{
  "n_layer": 8,
  "d_model": 192,
  "n_head": 3,
  "n_kv_head": 3,
  "head_dim": 32,
  "d_mlp": 448,
  "vocab_size": 2048,
  "activation": "swiglu",
  "norm": "rmsnorm",
  "norm_place": "pre",
  "norm_eps": 1e-05,
  "positions": "rope",
  "rope_base": 10000.0,
  "rope_fraction": 1.0,
  "qk_norm": false,
  "attn_scale": 0.177,
  "bias": "none",
  "tie_embeddings": false,
  "parallel_block": false,
  "init": "orth",
  "init_std_qkv": 0.0229,
  "init_std_o": 0.0,
  "init_std_up": 0.0229,
  "init_std_down": 0.0,
  "optimizer": "muon_variant",
  "lr": 0.00494,
  "weight_decay": 0.022,
  "lr_head": 0.00535,
  "grad_clip": 1.0,
  "warmup_steps": 200,
  "schedule": "wsd",
  "decay_fraction": 0.813,
  "decay_shape": "cos",
  "final_lr_fraction": 0.0,
  "batch_tokens": 8192,
  "seq_len": 512,
  "doc_mask": true,
  "train_tokens": 95800000,
  "steps": 11695,
  "dataset": "wikipedia_en"
}
Each number is 200 + 30 x the weight over its row's rms, rounded and kept within 0 to 999. Layers, rows and columns count from 0. The size before them is the row's rms in percent of the matrix's.

# layer 3 MLP down (transposed), 448x192, rms 0.0445, rows 3-8, columns 0-191
084,221,228,172,160,203,221,194,218,187,179,191,239,203,240,201,250,217,178,199,199,233,195,192,203,173,190,228,173,212,216,273,252,211,200,220,200,178,123,179,198,215,228,237,146,211,171,160,260,207,198,127,213,158,186,196,159,265,228,225,214,151,153,203,201,190,269,205,205,160,157,258,217,242,184,201,254,193,215,188,186,204,198,227,234,197,191,257,241,174,142,185,256,132,163,185,198,171,211,177,176,181,156,206,171,205,155,144,216,252,218,210,182,180,209,223,250,203,167,172,171,188,203,218,207,174,203,147,234,185,239,175,195,200,221,202,258,182,220,198,255,199,168,186,209,198,189,203,209,175,213,161,188,201,172,205,215,165,211,191,159,226,225,143,199,211,162,160,228,204,247,197,137,227,179,234,221,218,220,211,231,249,177,197,197,240,188,213,228,195,164,210,253
095,207,204,236,165,252,167,206,216,222,187,164,246,240,209,207,239,228,248,135,216,178,216,239,191,211,224,234,223,178,211,173,188,143,204,231,214,201,181,198,243,210,251,183,219,198,193,230,217,162,126,253,97,230,183,202,165,210,177,181,209,214,211,152,207,195,127,194,191,223,147,204,188,222,191,160,169,176,207,161,174,219,223,229,199,195,232,217,170,215,221,180,216,194,174,178,173,198,145,179,173,184,160,236,180,209,210,176,211,184,213,181,230,241,232,167,212,180,206,219,269,251,262,161,212,202,244,197,198,161,171,227,200,274,170,209,210,150,187,207,181,170,232,215,176,200,249,203,213,223,224,186,200,302,156,196,201,193,201,186,181,169,208,180,235,153,204,217,166,229,229,216,178,179,198,215,235,232,214,203,200,198,170,165,178,154,156,181,178,201,180,158,166
102,225,198,206,235,227,233,192,213,164,213,231,246,189,144,179,196,205,232,215,226,207,249,197,152,245,222,196,154,225,191,171,148,219,189,253,170,174,197,190,203,221,224,208,190,193,193,212,199,128,281,231,166,207,187,200,228,224,207,242,192,158,197,157,201,173,266,188,244,182,237,236,172,172,259,192,240,188,232,206,207,251,160,233,192,215,205,233,258,206,223,174,238,162,197,182,166,190,220,213,232,137,251,222,176,202,181,245,255,232,210,216,202,211,223,257,184,215,210,256,166,191,171,195,245,192,183,224,180,206,189,185,207,170,250,241,211,131,204,163,144,207,179,132,190,211,164,184,204,169,226,187,207,208,179,197,200,204,141,184,220,197,191,163,239,245,180,208,228,216,159,246,226,212,221,234,213,215,223,246,204,240,230,204,232,165,219,243,242,187,182,232,219
095,224,244,185,255,225,185,141,230,196,212,187,194,229,218,222,217,186,155,218,235,193,190,202,139,197,183,172,180,217,198,222,220,201,189,206,198,172,291,210,162,275,205,187,210,231,202,241,245,168,222,221,219,168,191,236,213,189,208,165,178,185,213,200,221,170,209,205,209,161,246,169,151,231,196,180,219,243,259,200,235,236,177,216,249,176,242,250,275,222,239,191,230,207,238,214,182,187,234,222,209,226,179,188,200,249,221,183,243,178,181,261,281,169,180,223,213,182,202,189,174,171,204,190,142,176,145,185,208,182,160,182,141,175,202,168,248,171,199,216,215,201,212,199,234,166,141,236,204,230,176,153,230,186,242,209,202,196,182,198,191,178,216,153,187,185,155,172,213,255,184,179,175,232,178,268,205,225,170,206,195,219,211,242,158,183,208,156,195,176,188,198,151
098,237,217,187,234,220,170,208,272,242,269,207,214,208,189,184,222,267,214,194,233,184,218,185,175,221,202,227,228,201,212,166,172,223,205,227,204,250,220,212,136,203,122,161,160,160,211,190,202,180,260,192,181,180,248,253,221,201,216,202,159,228,203,202,238,189,186,200,254,166,206,205,172,192,251,191,221,195,216,246,185,198,202,151,184,173,243,175,227,209,252,186,170,231,273,144,192,201,194,198,185,213,187,247,166,197,175,152,182,233,220,212,162,225,231,208,218,166,180,238,181,213,175,162,158,152,194,188,199,246,178,185,203,211,246,216,175,171,220,214,180,208,231,227,172,230,227,201,242,197,174,223,198,217,267,163,174,199,202,180,155,215,216,176,208,170,221,167,233,256,211,267,195,171,234,136,205,231,180,217,207,242,200,196,180,250,182,144,216,181,215,181,138
091,159,208,246,150,181,204,199,213,236,200,190,205,213,157,185,209,238,208,223,202,189,165,210,175,167,188,200,230,178,219,157,211,220,224,206,192,203,198,166,241,237,186,176,247,198,199,207,174,233,162,277,208,183,237,215,178,204,200,166,195,167,209,143,147,201,236,215,187,247,239,212,266,218,180,172,231,212,185,202,212,184,225,256,176,228,197,145,159,193,203,221,208,164,206,203,167,208,198,180,125,168,187,253,192,146,190,284,189,193,209,195,251,178,198,183,243,198,208,175,217,255,200,190,279,265,185,225,266,248,220,216,219,182,195,227,174,205,212,167,211,172,151,149,172,200,178,198,160,156,214,189,134,179,210,229,175,215,229,220,139,218,224,222,183,220,231,172,232,148,214,209,203,188,204,168,194,155,249,173,218,203,183,243,193,203,151,203,176,214,196,258,166
# layer 3 MLP gate, 448x192, rms 0.108, rows 4-9, columns 0-191
104,164,165,210,186,194,240,172,202,120,220,207,206,164,169,223,200,162,215,219,173,240,221,178,157,236,212,181,249,216,178,191,188,198,217,179,174,234,217,142,217,164,215,183,197,187,192,187,163,244,212,180,179,237,233,215,229,205,185,224,174,202,235,176,190,160,194,182,182,225,225,167,205,159,197,274,204,180,211,214,201,173,168,234,226,215,186,176,244,163,239,231,154,240,194,218,210,206,167,214,182,186,155,229,202,148,210,267,154,232,166,176,175,204,188,154,199,239,179,216,237,168,190,188,285,184,173,191,170,263,185,165,203,178,222,208,170,189,271,194,164,265,116,197,252,210,227,225,194,180,174,213,178,212,217,209,184,250,232,214,222,213,234,198,187,214,210,191,209,168,179,168,219,175,201,260,139,230,193,216,224,202,255,186,166,205,246,186,224,239,233,172,143
100,177,267,177,152,198,161,153,184,199,187,181,172,211,223,149,169,168,105,207,173,208,208,188,222,198,203,137,237,210,183,183,201,248,210,190,269,192,224,234,138,181,193,190,155,224,203,208,216,185,214,158,215,206,242,221,200,214,252,197,195,241,229,227,230,188,209,174,204,163,244,220,224,179,204,234,180,181,177,190,218,181,211,216,232,198,242,159,201,192,215,174,200,267,158,195,177,187,210,182,152,183,159,254,227,227,234,270,201,179,160,194,209,202,206,182,251,260,157,229,176,200,227,145,229,240,221,176,188,173,210,164,210,246,122,192,238,206,245,218,230,189,209,233,168,221,180,226,174,211,239,188,176,213,203,213,178,224,208,201,209,261,262,204,177,177,201,184,210,213,221,220,252,166,220,245,196,153,243,161,190,209,149,188,175,203,260,209,196,214,195,202,176
098,154,135,188,215,129,225,198,233,188,171,181,230,216,238,157,169,178,198,169,189,187,177,196,220,167,196,164,203,215,153,221,201,180,177,133,195,228,168,241,235,147,168,186,239,189,184,204,222,222,154,155,174,233,191,221,204,191,138,240,214,237,184,194,188,190,229,211,229,268,135,230,171,143,144,213,198,194,187,164,198,178,232,214,202,216,238,144,201,203,228,210,203,205,161,195,250,177,177,166,159,180,229,205,199,262,153,257,173,192,217,156,115,177,234,175,228,212,189,160,177,190,168,213,212,250,247,208,208,194,205,177,246,190,167,240,180,231,199,199,238,197,171,223,259,216,237,187,181,203,190,208,225,229,135,199,215,227,193,175,215,193,213,209,152,140,215,194,161,167,212,225,211,194,230,195,205,182,215,222,228,198,243,218,218,203,209,188,168,222,223,237,142
093,208,188,220,203,230,178,161,229,181,174,210,212,179,211,170,217,168,183,209,245,170,171,189,189,253,221,245,202,215,217,161,193,210,186,208,237,175,170,177,185,170,200,159,171,191,145,214,150,181,227,165,247,233,190,228,164,159,236,145,211,187,197,206,209,127,224,232,231,201,148,210,196,169,208,200,174,183,203,222,166,199,175,228,184,185,197,213,181,201,225,152,199,228,176,159,182,143,189,183,211,220,168,197,233,139,216,140,216,281,245,207,224,181,194,244,197,181,187,238,221,170,184,169,198,179,164,210,219,200,250,211,248,238,167,214,189,180,186,253,204,189,236,261,244,207,235,209,131,210,218,172,211,145,224,205,208,222,184,175,211,168,181,216,195,202,239,200,204,250,197,173,215,259,270,236,205,249,198,137,157,223,218,257,193,217,269,223,227,161,244,186,188
098,168,198,212,211,172,224,152,226,252,246,253,193,151,153,224,256,190,187,201,142,201,161,230,183,225,215,231,212,182,167,242,230,196,131,198,231,188,203,187,257,231,159,167,238,211,238,170,244,212,236,256,192,229,192,173,180,207,265,151,215,184,283,233,189,137,227,189,203,199,188,191,200,167,216,199,170,180,208,191,158,171,190,185,150,209,182,180,222,178,210,235,146,226,219,186,252,166,167,205,191,153,170,190,205,177,210,220,153,170,233,168,190,189,197,179,175,176,138,202,213,194,242,228,209,182,261,198,180,216,164,206,242,152,189,182,166,231,194,181,218,189,175,186,169,185,201,188,188,201,222,212,226,153,206,177,171,167,169,203,237,239,144,215,239,250,208,158,168,243,243,153,185,202,211,173,220,203,181,217,225,182,156,157,202,176,193,193,201,232,202,226,142
104,219,228,202,188,226,180,188,236,208,250,172,205,204,217,215,151,181,207,242,200,235,184,229,256,230,220,222,217,218,203,205,197,195,215,186,200,213,254,222,209,226,162,221,215,301,213,227,223,235,212,185,206,174,226,236,177,185,168,199,240,196,193,160,199,242,240,184,206,188,176,164,192,234,138,174,183,188,206,199,206,218,193,216,182,129,216,225,198,204,169,176,217,159,173,233,152,230,205,222,174,166,207,260,221,175,214,195,177,169,174,218,176,199,186,241,148,262,209,193,241,256,222,243,167,215,134,144,223,238,163,233,164,232,190,212,161,214,188,195,106,216,261,183,201,169,214,202,163,196,202,214,196,253,210,206,214,191,257,164,191,226,183,153,202,209,223,156,234,210,134,224,198,222,197,150,233,197,262,239,210,215,138,165,216,210,170,179,208,220,211,234,209
# layer 3 MLP up, 448x192, rms 0.11, rows 4-8, columns 0-191
102,165,258,165,194,195,164,185,216,229,197,211,219,199,176,244,183,201,238,163,200,149,193,163,190,248,211,195,191,231,211,217,215,219,152,150,187,167,164,272,199,215,193,186,215,194,154,233,158,174,186,242,214,208,172,156,175,202,207,160,207,218,227,162,230,135,164,193,237,237,177,227,216,228,182,198,254,210,177,134,197,187,166,198,179,193,224,230,186,220,197,193,232,169,191,230,194,186,186,204,203,195,210,186,203,237,208,203,161,198,199,149,198,175,175,196,145,167,192,208,160,250,185,170,129,158,178,249,219,156,172,193,212,238,182,177,223,123,191,245,231,156,195,197,192,204,187,263,224,205,231,219,188,216,175,162,195,207,224,212,226,178,238,258,232,233,215,269,207,238,194,178,187,270,274,184,220,166,244,220,234,186,194,176,180,192,127,239,219,191,215,232,215
100,196,240,166,219,203,257,220,205,165,179,211,201,183,199,253,157,184,213,188,189,220,221,209,177,216,218,188,207,202,182,219,107,262,197,178,238,152,223,207,212,217,242,224,160,204,213,223,206,172,236,191,194,177,220,211,185,191,250,210,216,182,224,173,214,215,229,207,194,158,201,236,192,133,279,222,192,163,178,197,215,183,203,218,185,236,178,229,180,200,211,198,179,232,188,242,218,220,196,194,172,200,209,215,183,265,183,203,208,169,220,198,211,220,221,211,201,217,157,181,200,161,195,192,212,177,171,216,190,262,225,215,248,282,176,249,143,224,236,159,184,212,224,162,239,171,140,230,192,175,208,178,141,202,201,221,221,288,199,195,180,232,185,215,175,195,183,138,210,195,214,210,135,179,133,226,167,129,191,206,251,193,215,203,275,210,206,210,205,170,237,141,230
096,180,212,200,220,187,179,161,196,219,208,137,168,222,161,184,221,189,210,198,231,191,185,189,203,214,273,190,186,178,182,202,231,173,232,212,180,192,183,217,231,232,183,203,211,203,254,203,153,180,216,244,173,207,165,165,203,209,209,228,213,127,163,181,195,146,214,146,210,142,241,209,204,179,264,207,179,161,203,217,256,167,228,192,187,186,194,140,204,254,204,215,203,181,179,186,221,199,190,137,237,212,205,154,208,229,202,216,196,229,192,197,269,189,191,262,174,225,196,172,169,245,228,250,264,201,218,231,176,252,208,180,225,219,226,228,226,220,210,195,182,248,183,231,131,210,159,184,207,173,209,206,213,149,247,183,163,168,218,232,164,185,195,188,193,239,182,259,235,206,202,213,132,202,253,199,183,220,222,225,197,163,202,171,191,177,258,225,263,176,274,222,181
100,222,151,166,207,210,197,216,217,135,177,210,232,201,191,174,233,227,261,170,181,161,199,234,220,221,242,199,269,191,183,180,177,216,191,219,196,243,158,214,179,226,199,207,194,179,239,231,242,192,195,187,183,212,215,149,203,205,235,185,196,174,286,193,175,184,173,188,238,227,169,250,220,192,220,166,247,192,112,180,182,197,143,206,148,173,156,141,229,236,258,204,203,231,206,258,211,207,232,213,166,225,174,199,253,210,236,191,194,197,266,212,191,173,232,164,169,236,195,206,182,203,210,202,190,173,197,186,204,238,169,232,189,201,195,189,224,201,199,234,189,217,166,177,183,195,216,148,252,205,175,130,134,195,223,204,180,240,238,256,204,181,175,242,217,262,222,247,200,215,251,213,213,240,197,211,226,222,174,200,206,143,154,171,204,235,243,201,177,165,197,206,208
099,215,204,209,150,207,170,216,161,181,214,138,171,194,164,227,226,196,249,184,240,156,240,180,179,221,169,206,233,255,189,173,135,200,247,216,225,210,197,222,201,175,177,209,185,167,195,221,176,197,178,190,222,195,185,238,247,186,187,250,190,207,221,215,225,179,200,199,222,159,152,147,233,196,220,170,203,315,197,226,191,253,192,174,199,142,222,228,233,134,179,240,165,145,211,243,229,179,240,149,240,250,237,172,227,181,163,182,210,202,249,194,155,213,225,227,166,203,204,186,186,218,247,227,143,205,166,228,212,165,166,167,155,170,218,181,234,200,152,200,264,164,166,226,199,208,191,191,208,203,201,156,213,207,223,222,228,186,219,194,215,197,201,214,158,178,193,194,212,215,171,232,207,207,161,210,244,253,165,236,142,231,157,199,169,186,220,180,187,209,197,197,244